config.yaml
num_key_value_heads: 2
intermediate_size: 640
hidden_act: "squared_relu"
norm_eps: 1e-07
qk_norm: true
schedule: "wsd"
Each number is 128 + 32 x the weight over its row's rms, rounded and kept within 0 to 255. Layers, rows and columns count from 0. Numbers have three digits each. The size before them is the row's rms in percent of the matrix's.

# layer 7 MLP up, 640x160, rms 0.086, rows 298-341, columns 0-159
102:099116134121099129124134169169086137098163122107160104086184156079114145117148169134138118108088112161069157125192068151160162127094121170116097140066053136148065206126149095128076143139126187092097140134123143093157145118138195134099111102110106096150103165065149118062146134097129130159145142140182106128106101149116063123153189128118110158095150189107146145151156122134154146071150138167133094121174112172116080144069194056115136152155124115156141124186115123148079092120090090
092:047084120101138158130116095179081177185122101105131088161090109096118064106094126117087103149131192113049153162116119110122146141063152105136111135077105167123136139126180142057194164102171121129143148125141142088131162163103160078110140145173118081166129176120101127100147134079113123152185134161074124054114080116155171139135135090143189148150176131140092131157141139135071155162118133145132181161134110168139160114088120172114108168108127139137128117082143080158168048138145133
098:152134102150170153116137079064098148146116135102096058095141173121130082084109106112145139175116108093112173171103132125193139127081090085205096115156131104110162104064150172104185110149173135131118125158146123125151118140162162088097156125152127132153134130165083141108103163176107064152121178151111114157043132131114078166218137146114089123120114106102094168143194088120163125193096099099142157144096139157130128159157162078147135177138098121168098142109099167082158154131165187
084:089180118151176119129151115153102120199150101142156127095068164133172055127148135090144131087150117154151133180138131138085118118128140103136139143156133173153174156066177089103113091187093187169173104193154175124136106098128139158133092119139076108205145085135163098131084087097122109122156118157126126130212128119184181129158140109125162088149110110132140142130116164099162155138120122096140144101145073184177136136227136105105136151137141043115178137152118117119072104129142086
104:096105109114098073145173120150170133055137113081130145115142097196168044123132137194067106128173138100103147090118164157171172100097116138118152150187095073122109101120075096127168110079178133141113096136203090115135132095161108122153174129183114101080133141135119119143157168150171174128109153140117111120173117129175165152202162105128142157103142131108134135123117122143187127135136179132132177046088040115067105173169160129146132123109102125085143098133140152119091135157113106
104:154161191192130093120086133163140143120173126156082122179109086120150096111181154206130137166165150141131177144078113061199077165119134162093072115136091120082107104123072108136218157076141117166117090137101124115196106111088125161125120106107107089103146117133158130134118153120118095104116165165150135141144145034171145139114100143079101156158103125173089127147102086103170101137121133117130160117123085188125156133111122123131147146196106118088124064130071137098183113132108094
117:170175070116078102158144188145148094160095110133163131168111177139164110081150194129157094154168059096143157109180155078150088076098114087146138093174103111180097174167118129162091061098104137146104125166126140122102142147087117146126177079159085121149110155034148125136140128115112141117100126130147109066158143137140090183143143128129157191119167103126121152109139144062188145146131118114106114128076153166193083155138096168143157137187097140144168120147100171126111114138085176
098:115168148121102110132091094100130131138183105173142077048178164181130146146121183175158058079103106030144105135174151081113080131113150126143123113116071134124130112119117130104082135105154124150192110045121146128124071121127144101113138158089084141125131086152139135117151087149146071131131182138038112100116134077086173149129098160142131184138108138089117178085102111114157162132113136112083157106118119130119095175160121187138210120141127077169093150160122114109174115124114144
098:147161130160145068153103084114155094106120100066161087149162133139138053074083136164104105142116093100134107200140157130149128070108047080147085134138081100186159127129131113098142081183095114191131120092157114121126163150075133109132084080165081100112140164140132132136096170137136142121124102177109168108136138091157137165138147110114170060076149078132112113179109174166194109153144115064132157168089099123194180174148133121126117167153094127141106188153147143106130132154117162
103:181148179072138058082118125109201148129136094118102136220152109124137134093101123162138084154123149133100116136107150077143159131151081177143145172147048070106079165134108153132167123132108098136081159141124097150119131104077148138106088048147064133130130116130177132126123097137125135125139155112102149111059146112176193112150124168100167115122123170133094104092144104101161128117166198120068175088116139087133159064075111092147172123178126095124089148077094134117126098136137173
100:105177157116111088151112135123116170134043079111109093084131117150154105132093186151177129156164168141097181149108158103144174069103105117125173129135140118165095151139112117144123116131117133111074165172234120194125146155152104135067178108153142115122149105111125138094117103131112150155094106125125127091165123118108141130119141079092212107097138133114066167136105088140091159092159113175132140125145128144074072092078097052103205124128165102141140111163119178195111087156172122
106:144138151133119106139182150134151244142149142065091127103139190106147090112130142206087175089149126113058128140107126069183130095099157131122144139118092097169098117175141153121154138129113136127183145146146138081186149109136148146160187063177141077153125156092111094100157109122115130112136151123083078100087124100090178137136147138057138115147131101104147106145139146106172140132081126183160096054162152122114123131123106167168147120109127079102086116191119197144154131108164069
089:103118129136154089148153122146105199075151126086154148063089163118139104110118160255135089096107088122107095183125116095148142108091097123143104107096147095172139151166136121124101179105117121110158103114140150125080099146147081101152134105115057165118155137114077112142085159133117096131172140103082125108141133135120186160104166117174055093108121145076129111129120117129167116152142137154122189052101086195122106060146134137163174101148152110088138104095176199090101087131121121
093:115082159191113075192203065147146193071149154133203106130137116130116174096139161123062076150143117084159114145163136158117104116155122139136147099170044158049100176163133056144127106064125128104164135092142146142133150136089128131086125121107108146124110133160121097119136095173113112145199135128101168098119166126147124089143118066123141130163141136110156126094060136127133144173194135165148138122128102152160156169180090149131116161091113122086113094172121183132112099153137174
099:139096117141186098149152098086120123132144089138071098137140160109116079113151071111141221124131180127105157200128101103133128141112104120164147167135090168118074107129144158138125159160145187152136180141118155131077111149072185128156165129125152078111125165169157167104204179029157147127105175134079163144052132125083060132064142164150084132100154153151135150112138128162154095121175140119101136131121162146127173100122143064144188144137126098151113150146128147156095077136104138
110:141097102159137170136119135112203176067139116043100100082112119063149111116133103171140096166164134147170121142110113096144103104094123060142125113143128133145223119091142122140087136133129174188123142160153091125164163151145099150199197123166074144112153151116120139130093118128098136114151162126165139186136120102143095132172159129078073160165123096134127163134159204065133145164128170121132150137071108122094144146128102065149158087188118137047078112181101143120126101122131136
099:089127136114164144122153117143082102119105148163115092096145207125125141145109143099063150080093160071174202129110173152187142124163096100147103174088136103118102096097090101172091058115096170153097159168136098110109149159094145087153106124098074097136139105154146139113071138072143090157195120164126183152119116079113038207162115111153175135144119104118138160127142128134131106102123171114144148141148078163191123122154119115116173103150133126065108106097127141086084065099149122
104:091137161067110088160088123094124120187131132097115097094088053118145122141170102098117186145175186158139177130073113078116079096119131149153082105138090096172122175156113153224115091115123117138126106152099126115114135091158176143094176125137035103044138139098082146111112112141148146110139161089092138154128127119169114184179193116118155116116142125136117155149099111124107077129114118118164142138096091152135174177125121144207100101138114160095148101166097110051164157139125108
101:178145109083125121219133159096142189105167160089088130182141125142106154138179112108109114116152104165109123125123128068191061166081116151155104152130095124142138087178061169128127092085086161143152109073148164103168106067082120178091228117114106143163139086143114124060147157122131110154151132170102142124096118115134113122118182137108144073111121150146181172090143140059202148160105140112114169117120154114172124177093092109152137141163104151152137134114122091107155121176114124
096:101139110138120072123157142133153098168154094150116220151070181148133153122127177162098104139144117099113130110146118149154160148116081136160118130100143132104142186088145110168185106132091148164120167106175101128157158153179100201156127165151055058145123129146159074093163079155147138127174142129188070098153158127078149150105122099075099176095119156119145122142087159150159150093097144128101151187188154159158130143108132058183092119074107136135103106101089171142084144138132188
096:119127148176156103165141116157142103100102162073099136083040084236147082139113172119145130143159139154172075139143126123156137144154123072134110153057124084167137118137071080159119059089110124079094095098119174199119075091102119128079119087160115134152114109170130111140179190193158138108131114183073170138131191099112129138094140163155098107136084129122068127105123124098144144097149172131123152104148104117127133081127156156150141157088077151126134146128117139093112109096089167
101:135149111115194119132153140145184157112148151154080095117162115151153105070142066149126104154146122094104143134152115150142124095124113068139156140154103099140153125097181133133158123142127129111192119170184146095117132140088167157124150105106153073050141105078123080156136170065091149101063137161121078127092130098117145123124152123131106074047155148067138150173083096123158126163127144123166130103156143129160154158121120136187177129148058076041044091137074144130121141103175168
103:136158175106157107125154096110119132117077110169112100121110145134140168109140153182097056092140086117073163054111175048144131161123078145128115116146152119123126139123163131182185091141080102113186103134185160110139074090143161098187118130147092098100100143073178137143136146115109116127135140139185155120118167072091071098094083129125122134108084161111164121091112155079121090060128204104112133101094116128143159121173074139176135209174121157141115154095131148083144144146114177
100:157108112095163114129113149126156140111123103155140098135097153119153182148116146121115130104120127103094191122091146122116164063092126093101086176159126171111108125169156103087121134129075137093162107155153160141100138179134109099100212125151074050137136143108133095126118118115093131165152149152079067138083097083193165102200113175096104139142209147095151167133118099126141149145129098210081114093122151149103173146063140093144132123099099071137073089217121157164137115128156171
091:158134109110158125102113158134149119148104103108112142112133141144098128121130182084106128152155196108146106183112097086145081155093143115152104093173112123058075186179165143111122113110071128109137107096117153147109111044081158181141134186148103135142137135143076110126136128131112097132224129140157091181119147087172080172120168128084135112159136108088079171157077095143122134115101090165125110123111162129134120175090114145238155158126120089134096202093093136074193150130119147
102:147121112112125120190131135087107106138157141092170163119061115176107155141131161124109085158126160129093138158147120051147121181136073114144161177102094175119175166084143105137138134113113111106161106139157118161142139198121130143095192139128067162160096097087131130168182153149122133014158166116150126141103122136128088109141117158131086134100135084146060129136090190150084172148125098126060118125106101151155068119159179110130151102065180158129148163114136148134184097057143160
099:143131149129165073122076107131130152103091099089119149069109240129129155177120140142116109113122124156121118152140104131209077115131134090097124093143126119106137129144121136073170117126147132127126153158154156130149103154065098184076204198137076046144124135134151099124187118134142129090150123129149128105064138135136172105173135112090099185100196103112155175087138162065104176128169172201130115108160164110113135166143133136111170156088160118123086057119150111158161141125111135
103:173176108139126058139125154114127177123143125152108100111133154132129085137099155139131120140177130138121191118135131058153170157055129135141100140091113117104140112109148137164110126083161205135112105090143148064160148160100141117113123068181109090122137059047130128090094138180184099070148125194148113150128161159123091089210162152048174121126170068150136124125099086111154122114127148154115129088087138110132145159138100133141176122145130113097153189145180095095101104125055116
105:128105079114117162112071101082154116174115104124137163087137167160131036162146144129153014141077138169149166138174118122123120147122130063150153105171094081180137111154127124114068133153141153149140157107160129136116099152120092119068188035097151149123048098086107186101143074111076136125096130150091118072131114079119115125119102103108184114103135121084100108102148109078170182144149143174175143108101158133126121128125161154123192157122101140141103117118132132140091136120089098
100:124105126143164072127136189062185135110141146118129153154102136168128149143093149111116100168135160125146165129075145122173166158128133114126169103184108104140092130100160140114077140053110096142153107200155100148118155174144093126142139096107133149129154122132116144085131086096146124131120138160194157150139225117120081077106130147136116131112137169082125132174130129136147150059134151189167089168132169105132099148108154133113218123157159181095121165218139176132072140127159216
098:140112142099104062150114127068108163103157118107107128139216155110112099114192168199123152156134092142094148156167121155135113136113122064137124130110086119156130102141042135136131184114159127168203131106171145097141183161115116115146084136119103173186162097133091118124161149116155062146131150180148125128074160115124119137098129098050087126106133149104165148076146151086176170119100122089143126133152145190149074066112170114078112124160154100096094171173102187121089123108128095
106:152106136091132128167097107073189156081125135166115117122090097146092051173091109157066141181096150130098190110130088154151089101147130110133139172173136097137108124123087190164168119127069212116112147209126117121143130096162112133146212077137112118113155118106116172145143087100118130178108151177075135080106147135154171166142183038089145074117098141114116141113143091131074074145143141161115138119109129138128160119176155138198145083119105130107095142093123144159129155116134114
100:161066111113097103122141105087176098155123113116129115130167132041124067113099126129118134162128072137124101156103124089172161127080101134118133154124147128144088157119170147106104154163153176161155163126198162182097113177072097105155178122097058053130073150106156148081096126117116130101106110089161132167129120109087104126099123126097122083151098163095131084145131124098195116111138149159048164123083181129137080149094130121121139142226101161137171183135135184122142072137103124
098:132140084146112121104164059101095053084161070127108086151114188152138157099141149121136107145060113121064191098146091124128087169097116125126140169131119138097114127127166048119105106117148137137158116172112123162115125112159111146207141136171129088157111128106075113141171085114132112122130148158116118152070174093143124152076196170110130107126120088143053137086143115030107183095124133116106184106093116152163137147191184156127185116129086147162145132133143106151138144095073134
098:118151030138135089120118134112109129122120120096127152101184141145170112154104152121116123115096056169110117165139143125175171165142089100134149099152107076114071109100184077108111071097139187057120148194153161143094145104083120149202147164130109097151097093150171163156127107123228151084094115127104060117127143118175110141121132112100171139091109155109149172173136170142140150088128113111142152089168142176128158148108162155112220178135095158112120158146111122139092120078125151
091:132131095152121098169195157056180103148129094123175144157156113119151154153116128095085106129108107111120112155082080094143147157078103104110135163144116142131131089117115134082163163156177094092131061129145090093121128158102116139167112116143143111117132096127073068102134079125099086160123174113086059101165142162118103168115123105079198109165154139104128157119106125115150146066202151084176146061134116194114129156123101178119128172222170147114184141106123161138135088136061110
098:141120126075116143146115126083109165167091064136068163122146121130087142125063170184109111112141155103155148120094182129132120051089155086091114090126136136175131106115176103113174073126129134152160098103157143167103170119105145119144125111147082103118133137175137108099221158103094145120145154155137133054065130128135165108163068129118167067136101201043130198116136205115169138129146134123103146133103062193138132156102154135114150114146077091124119111107123097148145112143133083
102:125144098133134108128088085168131134080151114113102114137175075136137162179076092129110087113171108147144118090154172173149124169143091088215102114131126134106156091123099152123138111134056096115151134130105053104104085116136167095137144070146119056101043061123081129098145091114111129171146111121168161147126116122149119073139074118082130154176103141073084174093109165107125127119184100077110159119144136107115098097157145131163166141115154134127046140127039136103123095103089089
099:116109100157151065084056097139181120092069099089130093101155167137098118101160159169151153156170168120126168161119111099122135169124146127146125107101043179114166083144142090086106082159092141120099120133098113109150066086131152195133147120179136113141077117089095076121098157103150109174121146127095052117153109157148113145088114128115146110160088154166083134115142157139126181182166113121107175108089111147147075101130112130129108096143084166072093153103113160136212146081064114
100:168183139097129114131122106054144136134146113069089100169076136125158086132124098185160140157140126159084126167107172170142138093063103146099129214170132125152134122162120138186138151160091133123100155082181134122138107160178149137107117178117122143159097158086165150136099099105067141142191140113113156095181096064136147143149127089126121082130175132128141120163053075125137136094141160156140097160138135194131101113164084146168145157096125056180056139125078182105146102128098127
102:172133111109087164091167148147090044092082092111121132172155144138179140130110134145125157132155133127115118153125119113143170060108157143124116140095101082098129129125120080133109101104128182115157093119099166172200103128078126140096191133141058130126107093084205121142210121123150120080126149186153138122114128160136124129162072078147124096120135152145178174167114103089140160144131133203149126128102200149177202138146142116165133092075151092103056102129134150101125169096068133
101:135121129147098104151101103086167061083149051149122182104148102199104079141080153146078113132174136144142094109149148085135069152162119093106152122086124167149229183132107136092096115145150109139151110179120121147122091113077123172126170129149054111125139101124103138137160082161127193102121138148105073132126132077144133113188119107135163104128116112105069134117115111157091119140130137143145143057088093145090080148205117132196096131099131108075155133165083158164078120112110098
106:112160106123104140081142123093108163126147115128201133078100124126170125157181088156093055120196137090110131136157139089114188189122098171160091183151113135082123133117142094174116102136118136090145085082121097178151083158065104156101119152137131144163160086134139135129187120142135112144117107205115129084089168098110130134077143127085129153062127188114117152120090132064102150060097127141071123146142152103170169129145124050121084148109090146149117092198160172134116142087096128
106:138136147192109132147161140049116154163154102109101111143183144089101087145105082203096082157127125108102169144111153159119091165079135077138173078122119098161169109184108173133146123088163151196116126153134162151134162125112119215146171147121117057118142140113088130062133107076062128181164121118160115118136128082140117156060124099128107145166151091054182158139104094104126133156142150127121115105104135142151177158150091140096134131130085115117055122160164128098078098153095167
# layer 7 MLP down (transposed), 640x160, rms 0.0804, rows 298-341, columns 0-159
101:145178150151198100084187118129069163093104148123154112090167118164173118150076096132064174162083149159154116078125189130122129108087130129206159131180143130098161139105158148123138146106138138114096106078134148094177113125100106157131156147171064145140182067179156102138147113136136132127120107105060144074133105112069149135135068098164197158093107126137096078140055073077148117084114147108085127165114150126190121105134141083132095140165167110124092149097128153100128160117132106
094:114125117166127128171102121085118144092116080107082182116071173163116117117169126130076189104131136107220155172139140139157118171126119150097093166209081107141103136171114107107149120145161165081103075167060206135140089087140131156169072084134164157158135114147098124082150151117144169179163156138137109105139157108100125120068045144154151141142127170044123180119142116165152194117148118136137155125084108146128118066116112147146074089179143116129132143160117156135118132136157114
099:153071083144084129136137115124133087079112151110139174130121126085077143156145098092128083098117073139066110123134111135128142109164151134138102117160142141081079128141089072113099227146149117099113132079104097152143072162113133090146146139083096159081095084137094108135097098175122172158039104173120197095184153113116121116137085127085195146122121173120079116147161152167215144132131122151084155108146104150112108148162086138143149126134186159125112124164183138117088129205111098
085:139071126113103179163116119118107056091102125113150140177128112136059063066091100168149135175145176094107130132115133111152224089148104095128079147151074186125109087070124144147148098115191144104118093112118116067089139132116125071076107072153154117060085187147167168183123107136170147160129097067146130095062115128105073137092086101104130120113158087089105104100130110164135161158178113152136077097126137106148138158136132132115106128134175151107145117166105144151117144161130150
099:120143145154132136143171148134115188095151044077128132101118112146166141101142194132104127145121111107128184100142148108081175129199129176130117175128157129084154128131152129146169121148157102197125165114087149135073104138112122132111147187159137099068079110143102119175128107109137152126134132117123173087053149162150124084145165150152104076140147181079122125103129100109183133101184104101110115091126069180062144143149130173146067158137160143128025134173124152182091154073106111
103:129132099110159174103087206063175112128121101119180090163171126167133130120122123105150134109165115104181136094146121181090153113135175146201137146091138130093157191167133133136121106130121088069140071110117110092191132148159145146172111132093163105152160110103172138110142139171155106144106117135152123097081126080119031174127142146096140072183106076144141176105153088202110165181127153179132129147116118131096163137171153113162165072137073137145069161138142120109157099070137122
116:136157124152106200162102127116145112133124153128108141082134156087099128075081204123117077123178091119124109112097141157123118153188128172131142091200119123102103116154128147193151141120174141136131171103092081137164140141145136166109082094101148078107130137131118186093114083063169167170062058127103118160167181107193148118139140078163088117113149128135126116124091095143185060163123064136120127185123160157138108128105114123103074070082120122122085077161164143076122144110081128
095:159161093132096164163111111124152110079162051074155088191130156168149148175162133140137161108137103110081113167111169159074083091140176100100094109127111067134085139105178149081117085152119124131176090133077088113101105099187168150088152113137160134125166068102148106127141126130104081108110127124139136130095135125140113156098128113080108127160132090094205119180087087111106083119140109161143158148140054173066117106178133164075058139122113123192113144125153129144148132069098175
105:089102175121128109117158106154087120128128151166147123118086142117108116090116169174081084111096121090098095135147132102147058087158136082151144100128167194107130143150133136144100091117116145152116138126156151059132088099177091090137153129111134095121173109134105082122080153108206107149111181091103126102116112179101187102108144115135130096153153143147119160148172121072087137113042182078042148097128083141080123073113105185108055096111131168112094072135110135123103126060144177
103:104098164135144150115127195124188153142143127119086102108121109108117127101077127122120175089097048098106147119104157075099157135164135144111120124095156125103181152161123130151110108114159139143146112170037156130133100142144165119064129152104132072156095161141131160107124135108154122177099154117089106143119111179061152141090143134214063127155093167105154134146166113097134103119085174125088129155133113177095155152083137155173086089160090122120126076215048175155152081177167131
104:074061163083112155128137067099089110128119156040118111089105089182145135126099126154086089167143099086141125093112108103125108072098070172178097185144164129129123169127189069127126110117123047108113113097051130135102129103143107129102081119131185152138140163155139092131164097150123100146158155139095089127168060129092099106185163143120112132151091191160111058162145143171125161126151144115093116101098130153142141134130189127103104066108111108174156115090121122198134124147131136
109:156089060040113093128185141123098142120120188156111110082185130153143166070149094094196117163045113157177106179106098156050126118137094122153146124163165127130134151141160137144129121124105119124140199125105141086120131148131094119160095115181115171128141127116101183086085130120115109122110175101153115216161131130090114081087080137105184121095151115157150142161146106146147136138109094135174112132142124125166081114098162113160069127103150150155128123055097152086092172104067131
094:142138141123111109123022161170116124132146167149159076160158112159107103125137155189118093111148110161157144091105111126112178116120126139123102072152080161146082156127134137093143118141125144116140114107131111114120175088172208167101132168106154087110191155124180132171076082072135078086130060125164119089129195123101149087192119156130148142113112063118126169105137122126132170160088116143117095106124132159146141124162152101152115058104182127170217175182079120142111126067140127
092:097072088110135107103076132139128191160128092086066105150088146177118155155137182139131140036080188128147104133062110181099107104100137163119179136114077123158113123157137111063146146104165118138109133065153126204074100147104169130124140155070134081157161108141182123101129071132141163152113159143117120144139114114170163131136116138135096106113157141152110168136162114147203103068126146113126150182177126136147126157122149103128084172123171135080094140161123104136069161200179114
098:120120134093160145148128131149180112156111165107152093091149090119092126112151145175101086190171136104062064087110171197106122192104109133157077073134082129160213165125146085166134164140148088150120089118100148145088091120081127091122141094164174109071137094135051145153135127134102212077156148147093164119149157160132099110132106124116119152127136185135155082132112120057114139130077125107155095127168154078114081150117126124089121104146143100152133050119114099141149096096184127
106:148114141128093139119091085131122115125141053105164106127126185082151073070128105151159159119122084150133161182141138148135131151133155148096114187179107119089171155149142197089169127189127118180163103131075084118158127106133108148137151144112119197133167142180124093122115140201134094146167185136116102177091105071161133083116128158167086117149125106143127131092063160186103103181176176103141142145118146124089101112174144136192164163132179142113142096141187097093078074115106163
096:117092146127153104126162143108185126113127115077132179144139150117141089167213069116191114152147143177085065107161160110068082152107170108182144176124121142099080156085176182128150163100151137112123123117089135191106160104135173120100141133131140150131150165078112119113206159109154122170173156094133107052074097159105101127102159108155106168122091163119074096195159098085139096137118136099157146157054156110157180124129113167162133130127147088139108113111063142151140138086122142
094:105124095161136156094149110091102219131062091122157073126155129131105110150190086187137176141170084136146141138150152115142145179094111161116097138095116123148173089124156030161178072065150111139123132114128110136155151102130156095068166078125154121129196113141135090111169136136126157091159170190173100125131145119158157168160126113152083083108101163128108142099131105103169120187124107122138122141059178116128114175108132085115100096152106100113147046095098110084077109152137104
106:141114113115110139146165084125132164135093105085112111064116179147127148135096101115129132110133100112136063160097121096142172139147112172107077175184103080103154145166177134111113128151179153131201094163058204201112079127133148137130071160114090123116130168154123112146160183102140132119168097146121166145152154129120122124110063125137180110108161126108049117109079114134171080153157130142087139090100087121123155067171121164157153192098136076210091151125134135143193119162144150
099:138139188088142104069121121136116091099133250105102139104151102138153091117086101105115173141107143146142110126071127154131174091095108060129121100141159118142112131128176160159130134144146132109123116086149073105091090111114158111072165113124098140162126111148169143113091173102135150154166226096115152139089177109117126120120140106115145121118116134185132179164182130103146157092142146200195124170135101037136142134127174238145152128138093107157134159148124105096100168134144095
094:109114097155141104129151078158136106142129115066149070145152121098093155060108156170122171097107098173117155118112128142096117159163057086111083128099148167128085140063074184130122156144120090140113181121101114085174137170156134120133149190087138128082144187081091187164132107090135172144073137181159152086102155106205114110155167134121123121102122145158149088166172116126164086137084115101114071096097068115172132096121168148158106144133118108211120141123135181160145116076137120
102:165142146073128141113103163084100136135153113091121183169117164127171155157078126095147101142134143187133121122096157100164162141146133080153131164160073152135131120123123152085068172117140131109089116098114162162097082086120131101077084131098103182194151130093159154122053117060074139154149122091125191161177180151129066072125166128103179096132113127148109115136117128133114163061136049100055107109110137133119162114141166139142113109129176129176151131118150169157207167161088128
105:161106162112142124128166152026121108117163171104115109154141095158116167085166093117185165073134146156130066151106183103120081123146145068121150104105095143171144093159112111114128088115155110151083118156147141137096132114104124116089139133128116130140163131143121175125154117096145133178153186163037135086120176084167038160148084135103154167128154141088130110127090068157133135176134101079131104113106119094108164101087113115092109037165175137152107103144060143119144134179143069
104:081096165158113142146100176139045130102137119087130147132175132156098133121093126107093124131162101133123141091138115173131134159136065122045087204112130081121107119177104105131160150122136128052106109101145087157163120129125175174123150148206107108117117149153181107169202102105103187148113138072081128146094121095129177086180112110122143065107118176133099129178111156117151122142088150119154164104093157107090100121137063135148108079133154143149130126138132147177085157198118207
098:095107149138096153151098124129106089138151102124148135176156138089169169144146142166195082137090098130136163119109120107132215087178175161153094147063112175168153141113106126043135138179126103114162172097175078121076099148100111136106107079080140092143111091117080115158139138147121089144127126069100088132144111185089103133113070101102138118059122079114082186100138068129134075170088142141054144079107122124123107139157142121154122120101112126113129093117134078141123134178067184
104:107133087110147178093148112100116062138147140142145095092135149143067132164163117155131157079138113109098172142105129124159066155127115101140114080126155133142191138171133073180153114119143143161071128158123171119138110150120134136184164137180122131126090135112117146165092134182032200162103138138100090125152092056154095163100110129148066141144154054114190107112103025134130143124146111141181069161169099117123075165133127170139174117082156160141099114104168122140154108165148137
095:067071151118198174148142168114141091198117115084127120125172118165084145145154139076080098148137149147104124114148194196137085076123117092132151160078135033100128132148134088153174124171126133125079142126158081082107108124122190130141097141129123143070135179173149113161113123108143160115152201147166136060153140151152152080115092126061141121115168109099106132181113126139182114153153143107161130134119203081123145144094130091143102130185099153149140130156187130092093121124111103
103:092101081086082110112159114123149109111114089062126146119140126132081097150142126156154184118113151110129141144167079145118074141119140120084134118040125092117215153107137107079073150135165136121119072116144172155084111171118123099112140085111127147162141101109102145121136142078135128147190117143177069158074077115129154159155167113062084147122096098151113085066098122165188089133173138205161104192156172116160116120149120140158114111153144150118170092088208108138121156104130084
098:133124104055179148159145137143105149098113082033070155183062144110113119146172148090178136098143111185093098150103123171131121131143152157122161124110052194141112137141085139141163096108083089089102128158078134106164103063147166136115101125141129155108152154096217130116140170113154083172152130141134090165176130182113158133214147172173095118160092131154141159123137129148099103161146120070129116128132142086161126142104161159162108159103162104105103122154134141050157095123107142
101:120110124145114177154149087102104111179112103130160100125129145190159119136116130148101081105116148130105127148121149182170130104171130162119131186103129076095184100095154163102149110110120149084144137150085140135116133148133180127152154127090120135072146140103175113071068132149152136128147076068074168143138118099068119158155153112117109131087187131133150114155167065135088100080102078125092142153097058117190090109172128086133144086051176154100094092054131061112200154157103124
099:153066089147129142128152108089124134148191093126113118097123117144125150099127152084114142086121141134126127127121154137131163107143129179100162109074113088120138178095132178137154143131103118165154084164102102148079060036097101098155095141120121149161194081143137140138139109118141150076113055096151124112110067134155080153152135120134145152123184149111127082130072108184094099157135143152161083083120110040184197191086160163074155176112102128111172131140178147128125092172079097
100:115181120145136102060127089087107118095137173117065154084073145107123114117127141076108167096164149138126103114157116137143087175161115141114138108111093063173174167077081145159151125110190137142062177157116133102117138150110138103119124114152117102071072077137127085068156169127101146146112111173083150186115091124076121085124115179172126118127121096159107114109148093092208189146113169144113129141107146091132116119177146093172121059177121213123143153156169139118148112080114098
106:130094130119159158138146174140130139143122089147119094142080123109145123110109059091091148134121084055126105100156136106156165113138130152145138108076150170100138120200101137164152157085116133121071118079136066095086124111169091110169176102127115131074131179125135200076114168162084085115154076186199074125137146162145125149194102118163158098143092105118105079083149104153146125146141166155094140127132074135125151166114114136098176154176112179157089094070190157131093068143091140
100:109116126119128093106175083098149137070104148098149131032125075181106131159109119135144128116198129144095071129164159126174128133097148135142168075080152103125112096119170105085136145057179111034111166110164141145108147146172107149130099082111093129160090156168068141159086050117146140126115139130125152066137134096087112104091208183146146137128115181075138079102093163106114112094122168156112118170129102150164141070112135141124061114129148121118133114150091141122147081159149096
101:126140120187094131168095117137183095104109144088110171132075139143169125103204118098178142138102178112170195129129130198145083151116155125131085164148125120128181082140135126129085091100169152156162152132112080168151169095105152222129087077120156087093145073110120123138128152171104153104144128114135134125168159095090098095145143181132080139089160116146140112123078143204072165138161106151122115180135119103143054129200111114157112130163111104147088148120162089109158152090067107
098:184131128123134129116140093113078136161083163129117133113111138105070139163111156113123158100131095111112100134142121136119110195075124122143105155133124125139117095103163052107124114142131165164095156134129097083136124148128074149188115137122135192091079082159098091100154122091120148130029127176134054089126104114087049119151130109144132106121081162161149041146146158133034108105076139147143102128160125104161131112102139120140166106186130177156140129159083124160164141176112234
096:119145133143102157067129145055156074114110189149121157148078115079135129086145123119154092135100179105205105100154114111117211132127170152126085153169138099100132183061117067140115107132118140124118047118069114089088180117111122119117122138076120100137144153122162124152191163130065107158170097143158095142096132138111145073142095195110139172145145137120151200123103168154108128128138105146103113093096123117143178142186107141102096127177134174133131207094150109154165109145071124
094:125119167144140189121096122161146117116115071059147124106133101144164166142227168160110143096133136150139111147132113126108168149142161093147071112105143101117128140158126121168080128049095154109104175152088136111145123098105092111074240113094121094101145136068166132099136157076152141075106106147072124114119094108145092138158153094162109129063142104119163154091068147158123157125092144103153084169140121125116126103173110070165105138154083128151096081169143079143151160105192185
101:120115170050140147139110142085142119125121148106121141125110120153129099137128107181058113144123081129156182116082130169131095103158150138159066101096104077155081138093121162115167181151138098137122148142108113164109077143127156079127167145161185117173052115112143153159216108099168127137119118129146115114066112140087058120080155099137163066089112092131124180152093096097129163141162111092217039124122139160163095166118124118117151127111106076168128109098099130076151097114078143
098:128191146123173198105198144154093107159120116108158149056156173133109148101098112094112147156113165173147128152101067121129122112146123129126113068094107177168122124143178134085094127058132149080194158121095152149198134106124161190112091093112102119155099124139110148147116130147148136150106121141113045148159088174105176142144123133134086142055139095144134133132131102090156093130164141131158129155144054136035135117114135112083104103138138150116146122127184084108085211111112183
104:087122071076131162150133059128148183170163143120165122123127171041162144104114169159108162153098117154058088191133103123112084119149110096112133085136029123146084187084120130093138153130168093116093166100150086132133150140127171182133135117121134128158189181210098094117112114118131108161135166165125132141166209084103141147140163140169068143112168130097125114066142140105094165108112111107148104184095122139118136161117170098121124133165135105088169145127090149116111088161131157
097:136162154157163173151085082082103114094173058124093143126153077091153161128140100145134114097083127156130101104124126150183146179124201137100128164096150162119114078112161198127163136119182164155076128131082101147117074134121172202149156095122184184031097119121186124123148078100154130111157146152106135168189115144139122105122185179137108130194084154132168126112079108071136135109136073077107117131151170084125104116135072129159155146147138151144171146118125102150101130117126141
106:083101142121115165143139157112117090169105121103087143117117175119120159177164159134091193117100148098075170114148099107136140144163158122148124135129126067167141139071191176149120120147176099104127174182139124163125116143124134128134204202129141149082160162098120146194105092105119107166184108084208096170160160113120163171174191142079116094103142092153150157142139189113136140114091160140070161139081094102118147146169134119160111049077128118141150099174136098156100096122072126
101:095135200124166130164098088164121151135143127137149117109083096134172051078102131098139161147149134123122135112089119091116114156113120116113141096089165178107151138185077161063204198133186161138149142102094195167137156151065072098110077135122137145184128138135170127166135116123137158128138157131087125131128148087078128137145132124170083118094077078133124110112132121140145128162128103128116115130112093078133111135149218081106120147103194117106092099233084153088121080095158142